{"num_key_value_heads": 8, "intermediate_size": 704, "norm_eps": 1e-05, "rope_theta": 1000000.0, "rope_fraction": 1.0, "tie_word_embeddings": false, "parallel_block": false, "init_std_o": 0.0506, "learning_rate": 0.0149, "beta1": 0.95, "max_grad_norm": 0.5, "schedule": "wsd", "decay_fraction": 1.0, "train_tokens": 442400000, "dataset": "wikipedia_en"}
Each number is 500 + 25 x the weight over its row's rms, rounded and kept within 0 to 999. Layers, rows and columns count from 0. Numbers have three digits each. The size before them is the row's rms in percent of the matrix's.

# gate: layer 6 MLP gate, 704x256, rms 0.0583, rows 661-691, columns 0-63
# up: layer 6 MLP up, 704x256, rms 0.0581, rows 661-691, columns 0-63
# down: layer 6 MLP down (transposed), 704x256, rms 0.0582, rows 661-691, columns 0-63
gate661 106:508507492469526479536521485501515508502481499466534498473531550544517540509491539509481506457478460499491471477484495493505504526466528501507517537500492464510499472489513521513488489490481453
up661 105:492493513487474507503483493477500523530484476501490483515493532505480499483517510558520491480568487465537552529525504537459505538516565506552535458509518509497483545501494491501508519480513539
down661 110:465485458470480450469500499518522468533504510503491467521463493515509484517453482479468484501522554503494516510524485539474497537508511485537490439492473513527475517503496523487498447552506500
gate662 099:469480502481483479477513543479479522478468507536501459508454552565485492499515504476547508497523547477501503517496473479486562530478488462483495512488484507516432501458526487532487541500476448
up662 095:479493470521517524521488540491514457477472467500478555437467504485465489493540514453470476506493456493451533462512477496472481501514505503505531485538495514487506488467486495505474447499488501
down662 096:514510440455514517478496500487457506464516482467495492474519524490484506488491503473490473468507520487514508464490547487511493481484538486503511490553550512493508501530487508513488511475502492
gate663 090:502473496514526529522533478489497474504518482537511488505491520497510507487512527536475491538522474510528505514487508484494500474503513509535519499540460512534458509455512490507435521480531524
up663 095:501465521501478510497488534501496494467528508486490551459486499511479504490510455496479516494442508495499472511493476471477486518514522472525492508518514453523434475534493481486487516443532499
down663 099:504476538500480533494469542477525500473519463545489479487554489487471523530500518477511513463499506517490456476469529493466487519510497492474508502471528458480472469512520443489513457472483532
gate664 105:438502511496471472480508491512510522546480488470470499483467526496517529539511481490508492449526491479513548509494465526447573493511516561504485454543530465503493486462451503473494480495526470
up664 098:524497455510515510482516474468517483487501517488494506499492474500483535527522494511481478531542504524519488462500550551492489484531507519450486468509507520532484502530527493570538579470496451
down664 103:487518474504505504534496429524479518490485528482463465477498506531522540510496523499491523499521506471566482489516526502520487487482489544446504486503459494481469530490516515541488530511502503
gate665 094:543554472516543485487492484498511504462514504482520509506486514544503531546494530515503526540500502500491542455525477530451537518444495529528485552512469488484479526511480540484478494507524496
up665 097:513487512521482439504508461491514479528475505540478527468487494478488524501473517506472512495507493496476549505535488523525459496510510534505546549507499489487478503531490478500492495468505503
down665 100:528497477512487513479454448481528522490494461515550502464545515481517517495458508492495544546490465530517523496514476478505471468539531479494531561476497552513431536513530462512525502546514515
gate666 087:492483492468507505482510499498492497501506453492511503553479518463526499500516496510508481491518484536498515540562497480489516493508528487483451490484482506451493492529517492491492488467470475
up666 090:523536471508455510521505506487502482531471471506495449488556491524506508523534522479478486499520526461458523537490458515511463528459513530510501488473518534486479495469480552519515495475510495
down666 091:522489518500522537435521547518536486470439484463433519481513493456429536561479455498494522487453460513499466470500514484521505497521472531492488518507504510493493508536542461481481508478491549
gate667 096:541480498519504504495474516488481456501493483500476511495484474518512490512469449485436510520491501491463525525509482497520509559513486497499512478501485484487486497518518497527530519520498458
up667 099:455492516508513534526513490524472484473530503512485514496524504502486484498528466500518499466522512482496536529491476461485511512511526504523515510495487488517507496503510494505502497514543481
down667 099:480528493550512538492498506525512465498548486522502526498476524513500501480531486522525461522494544484486478566503488493502530505486500487524476527503508511482507493493510503501474436499497522
gate668 098:458500525483511538489459529468477488524498481459527512444477506515488529520470507535495490515522553502480510522494520469487497508492508489516486505534466523484525538500504491522494501474560535
up668 090:517508472527503517483505469495543500506477517466506520540526519490481545484534494515503503519545491509506506422498514532541464504477512477509491462495534500474442528540516509425521488469481465
down668 102:501495454472505499481543511534513521459500494497521557510501513491494487496520454513502502497506472501490505568521512533499463484524513535449471416490536517461494481483513468493495517446475517
gate669 102:518523519482562524480521466521481521485464502463505534494494489485494521541571525478491517510506525502545512440516490422471514486528450501498485518514515471505498527496542513517474522511505531
up669 103:505501531538483516511503491497526523457495491468489490482568491534427487480517482504479497507472476521486517421459486559511517467536494490482467539526540544544500540498480509537534522468516471
down669 105:492505506503476504452472521496457496553481524488466588514537495521506475440547530501496472529488487522467501480507515515492561484498540499491490493508508509485452499493524534491478538488481485
gate670 097:495451477496468479551492506479519476455504507468532493497537485517546528514503498526518527531497497490495532504518497530496494517518540534530486519514472507493518534494493529510563510499518537
up670 097:489503532532474472472492512507512485472496513491497475466570489449499494504500474537499554559466482566519493468461473495481488520494502489528523515535519474480512510486503514507502527478506551
down670 104:509504548515497480528457463498512488512522501475477423521509500486479523497470503520511508477480506520573531490459479476533467493494506535500542471505485507519515517501516502481493541526472522
gate671 102:467494502544529529486513515484497523482442517466487494485497531474500522476533461526513502496515508505493527520500492504491518485491537448482459462460490523553535484514481495502521511536494515
up671 103:500524507483528514511512534533508482478518499464469491477465492496545482462465499536498502475465541475479483513483469522507482527484512498530509520494446494535482515508505523525497516559467459
down671 100:458485466522515470474484483536519506487500483507504483505491500472532505540522483469531503524490481530473529518540464490508510535476515501528470483499495475469507489447496482506517479520516469
gate672 118:513495553486500503499510484488455505497502521491471476515524520519459495469458515522501529450508513472471518511531478501531510502439536526528540458523478513490536510491506499503500505505486490
up672 111:489534485524493500502489534515486487517506496507476514531512474511545518534543477482495476544492483551529470509509508485491507475541513465508484563499484496490494497509472516517524514506510542
down672 103:482479561494508477514478469488496503485518518464516498496492501508463502469447494510494512514523520446496540516530470504503495476447544521519503476508462471499519536487505507514496479492496464
gate673 096:491478516503478489499475525485493556507522500485523475502529533508482522534465492478473562486524496529492535527514498499519531494506513554479497497512486465536504453515492521500504461493498514
up673 093:468538464517500503505511508511526532488516478500539525549519492484520477472527524512498470508511522514537504544484473508536494536467532444487529500476528469486518494480491532443513510502469496
down673 093:498452487477473512525468521513503473467475464502545488473504508505503510516476476458483451475502514504509497506509499496512505481490521478558526491432555484472511494515479482496527464507491536
gate674 102:472535478494469479448488508446537518515554505508527492542462474459489512499481462488454527510498476502487511530490485511482497532486522515498482497501532494518471498482524494464490452536507488
up674 097:489498466514502457489516490523492451538527501518517487509490502461442546505480498501521519478485517486542539505511491508500501529518562476521501491523527553508483474435522537518488500529491477
down674 103:505475523485504505517514490514483511525479534491498519498487490492490511532486519468502516498509471510506504479476484482523505473520530533510501569504477485486478470476439497484470480502506470
gate675 098:489524505463473511471527504499491495512480506526496539531507469476518513487525494511495476458498522466480514484514505506586479542497478508474500474470513474502489475524499466560527472500470502
up675 098:554480518466531533536470521463490507460475537524515465462483469497507489495513508511528546529499495513487514564528486530545471480510497489449514519475468515493480500512495502506471471511519516
down675 092:510518521459476494470500556501525498511539504482526473547498508452528511505519489478496525485476551510514487508519524543535519478495507482498472513505498461513473507495524518483533525483537491
gate676 083:501518512501454480528474532490466522501450490492508501490495507510521495548515521478511511511499516502505499457511498445516502495464472542576505544493521521485482496458477514499512494482525539
up676 143:465510529510510486524512463496493481526506492492548519483496478466501538502498459541508497486556472482497494536480478533517526547506548544491498446489482449493506479538518519494469513506474509
down676 096:533474542507481490482474529501545518487493510502517505503521516549477531559531563455497522511462531548505475488519525484528493445486518467526513554461545526483499531544492465489503501502472489
gate677 098:519500501460500459477511513516523510495477446529484517498518445479483499528479493481527444483454506503516451529463469487516514503456533494518480475498482501486500463522544497506512493513497466
up677 093:519499518492503470501543495570499504471542477483475553521449474483505513497468499540473562525544498525498544503482515485509534557509492494487529472528530500477539473524489510524522485469491539
down677 094:511501492534480492519486518532493479462544542483490484537461489498565509505511522514500530524477522484543527526491482529479509489481509537519485514471511486504552495474488449506465485518542511
gate678 108:489486472489520552464475494493510532525511497474526525457499508511498483500550515487467505497474481501507523519484471517495479508511509451533538525501511527486504509493533532454520480517507500
up678 118:513518550515522515507496456549514534471504559484501492521532492495506475502478501493531543540546458514482546488544538531495500497470554467486488530491471504510501554506477565472463550460459504
down678 106:494534497499497481510490508473466517423513497534483509456539513508540494515453511511508509505507498511520537534477530494516479517504520544521447478500522491519499523507451545506457529488500496
gate679 108:508541450527465498532485471506552506484525513519475495478454444551531493502527511538498492495486471466502506468555474493511480509448454484506500570540464509456530512514524532508520457504457504
up679 090:532489546484515536532461506469463501512522522489452502500548490531524521529520462487493500496473497511502510487471500503530499457456498510534495513507534489506526475507485515462551480528471518
down679 095:513537455509467528517514479498517525497469488503469490477465458517514468490501545514526519501515496471531541521516444511510465532480497512466470502549446484469498531488543543548522504507475491
gate680 088:480523448510514493497479495498494505493474498514498515443539544552461518491483480555488490494517483510504505484522488511467536533478529503506514496514518500478517500526456533540487461493535435
up680 090:493488494508524466516486543464492504545497496527493462495552518506479501518504488491501489515511558538470445517526469476491502508494523484524502502551486511517511530513535526528498480461498459
down680 091:504506523506511496457505508468488491463456501528470466460537511528493493517497483511486516534594490496517488475514486511509464439509490468500488469469490493502532451528537476502490567499507479
gate681 101:505516488494459476468513523521521518503479517470490510494499465473489489511520458477497491520526547501519512493519459521504490459501493546502523500498495515477457478558519537504534442512487528
up681 098:518485474485502511522532505499429509469498493527494498520541482460515546559487516464461543511466506492493459470483549493513489501524530534506518491507487501469531472470466508507519523533496525
down681 096:522502493503505488527441502493509487467511540523523519508494456510560522494441464508478490523500511501506493481496510546510432509483503497510472481510469510451478528519514498520483480479506514
gate682 102:488526488495529531463523517495499483508459455511499509513483497472481528521526518556474465524502544488517540508486558466527548471509485538526513526455506461513500486521549506515516497518499473
up682 094:512514534520484481490475525482490524497504532493477545520513552528544465503489500540505497470488469458528511505487497536520511482499452470474516472483496493498532485520480514502456514457527504
down682 099:528524538478502489497503485467483455536474520449483504509482485498484501492521501553520486530453513479487509512511519533478523473539510531524464506497475518509470503489501513521463466480500494
gate683 105:469510500497571545486523481500439492492445516501494479498482525542503518491502487508450484556489470475492499495503485490502528515494468508482553482533489489510503500473489516501485483462466467
up683 111:479491464499502497531460485513529517510502492533530510474500531494554522475503516507468488456498497515511463492467561481517481533489516506526469506501473522567465529479503555505499526546507500
down683 113:485502504464506522487493538534483484491483498463531475513519506567516502494516494483474485481472488506457478495482450500509524460493486517446529524484499496504490480494435515504516511533465541
gate684 109:480530528514508463491556516480511481507486529473494474479482500493559501500502497512456461496474512514544562515478502485475491480467522481480538504512479484549488496510484466487555483520470535
up684 101:557516488478507502506494530512476493490510432524490483549507462492473506468515494509485507476520449548512484545512511517502499470437479467479475478512502512482437491488546515515480445520500483
down684 096:535476489510536542497512539512483472502482499512495526521518478517503478497511503497541532457511494494462517530499479520488502485515524506523473504519506545470517471520473502478518473497520501
gate685 114:508483484542570524505513408494505495451485527518494545508482476481515535510499440501484493496506521478433516526489501484489482495480485504521486486497500482509493495537546454486499458509520495
up685 106:494565482558514483438505471502520482546474485473500495559473504537503511478500457501484486517474549524487502519484467493501479500443469498509472493479483526474493501493494505496512457476499513
down685 111:513530498539490446504471501482471472549446486507450529543501528502506485489549543518485483494484503556457501509489482492495492529550505495478457472467530493476489497479502531535475486485481498
gate686 092:501429523495488493466515491500481505494495500488480473526525538532472516489492485507549485524519501497515510510511475477519484502479506484563503453508503469494475501513480442514492518508471492
up686 090:504506513515492482529530478529447458445492504499533470542522517482505498581480536497494527456540527491493548483544482552487523519501527491481493502459487511513533530472508516486493508528527501
down686 090:515516515502495489474483450439523467522463550549486470421517493459524525476514513505505524520534489486483481509445500438504483509485490477504569497484511478484499478493507506492510521521513513
gate687 104:488472497487459469463460505535490462526487504484499493516455509515468501501510485495507463534487511509481467472525534544481498521501495498535479492523493521508533514556492468513508470508487455
up687 105:513509517490542499491494483506528530473482549515490491529508462479555502492525515543511504471510469503503504489445504480451524500480461516447491513513507557481512495459528489498486514534507497
down687 110:498461518551494528521503508517555530514455468493525510488530480513494495524491516527509491541491462454513470511505502515488490540486461540478515456508464530500502543517516456561490546526501457
gate688 103:480507528508529510517498490498485536499500465523520511490455498510535493532509497490533473462465432454537508508508491521480482486494489468500502514454497494532491528498475503459477503501544503
up688 093:489519539482508514462495500506487509488506521436450475505501481482519533474459523514484495518491505493514499463519448457483494502521510496446533514518466518494508489457483534492477481478507554
down688 104:471530485501475496526468507498513477449464483481449512452458502494482530494526494494551529467471548468506488509493444501511528520499518475494502501504525507507501485538546538504455549472509546
gate689 101:505481498538483498474446489504496496464529471501485522538506472492504480533533472485496490493548479471472470497492512530501503463482458501501496476479523494456486526490544493490449471505490453
up689 092:506485503495505513516524538461491516521489484483524487473474498506531509527496519484501523514479536518516505489488495471491505486487451465483469510503499508500482512556497506491484472552496516
down689 088:485505479509521506535511511508514468515507525454484492506467528497493505474497504478519505483511473520527492542482487485497533496499531518513551478489474516519510471525502475529563464487503469
gate690 101:542511461508476426511491486493494479457502515548500553483463484497530486536468514522515511456521533519477520512539512504515529479450487445504511516517515514528498479514521465516502464506525488
up690 106:471473528487526485530471511464531508481503506491538540516524517525479497519489501475498454542476476515483474489489498465489489496506482511462446520472502510515517461496474485475508494501511492
down690 107:525488481500505514510474483456485497487460513501535485448500459486490450488519509492489494500508501489518476482474482485489504507517459488470512500504532429494471508506503468515552509492494496
gate691 084:526462497498500513499490490502472492506542511496469475510504532482527478493502482516477470445477461508550485498533453529464476529499475497537538506492469517480472511481474506537488490434533467
up691 084:463484477564475457517506488533517499499508521502491483500521480524523491467505504523514516565520522504487490475487495529504506532480475458511498480511512529528502506525530517489524531505504538
down691 087:505474505504454508519524476486499490510485501478491482526485508503522510545489478494442434461464505492507473480534464473460498498519557482479505536478471485455470503493473495516472518458494480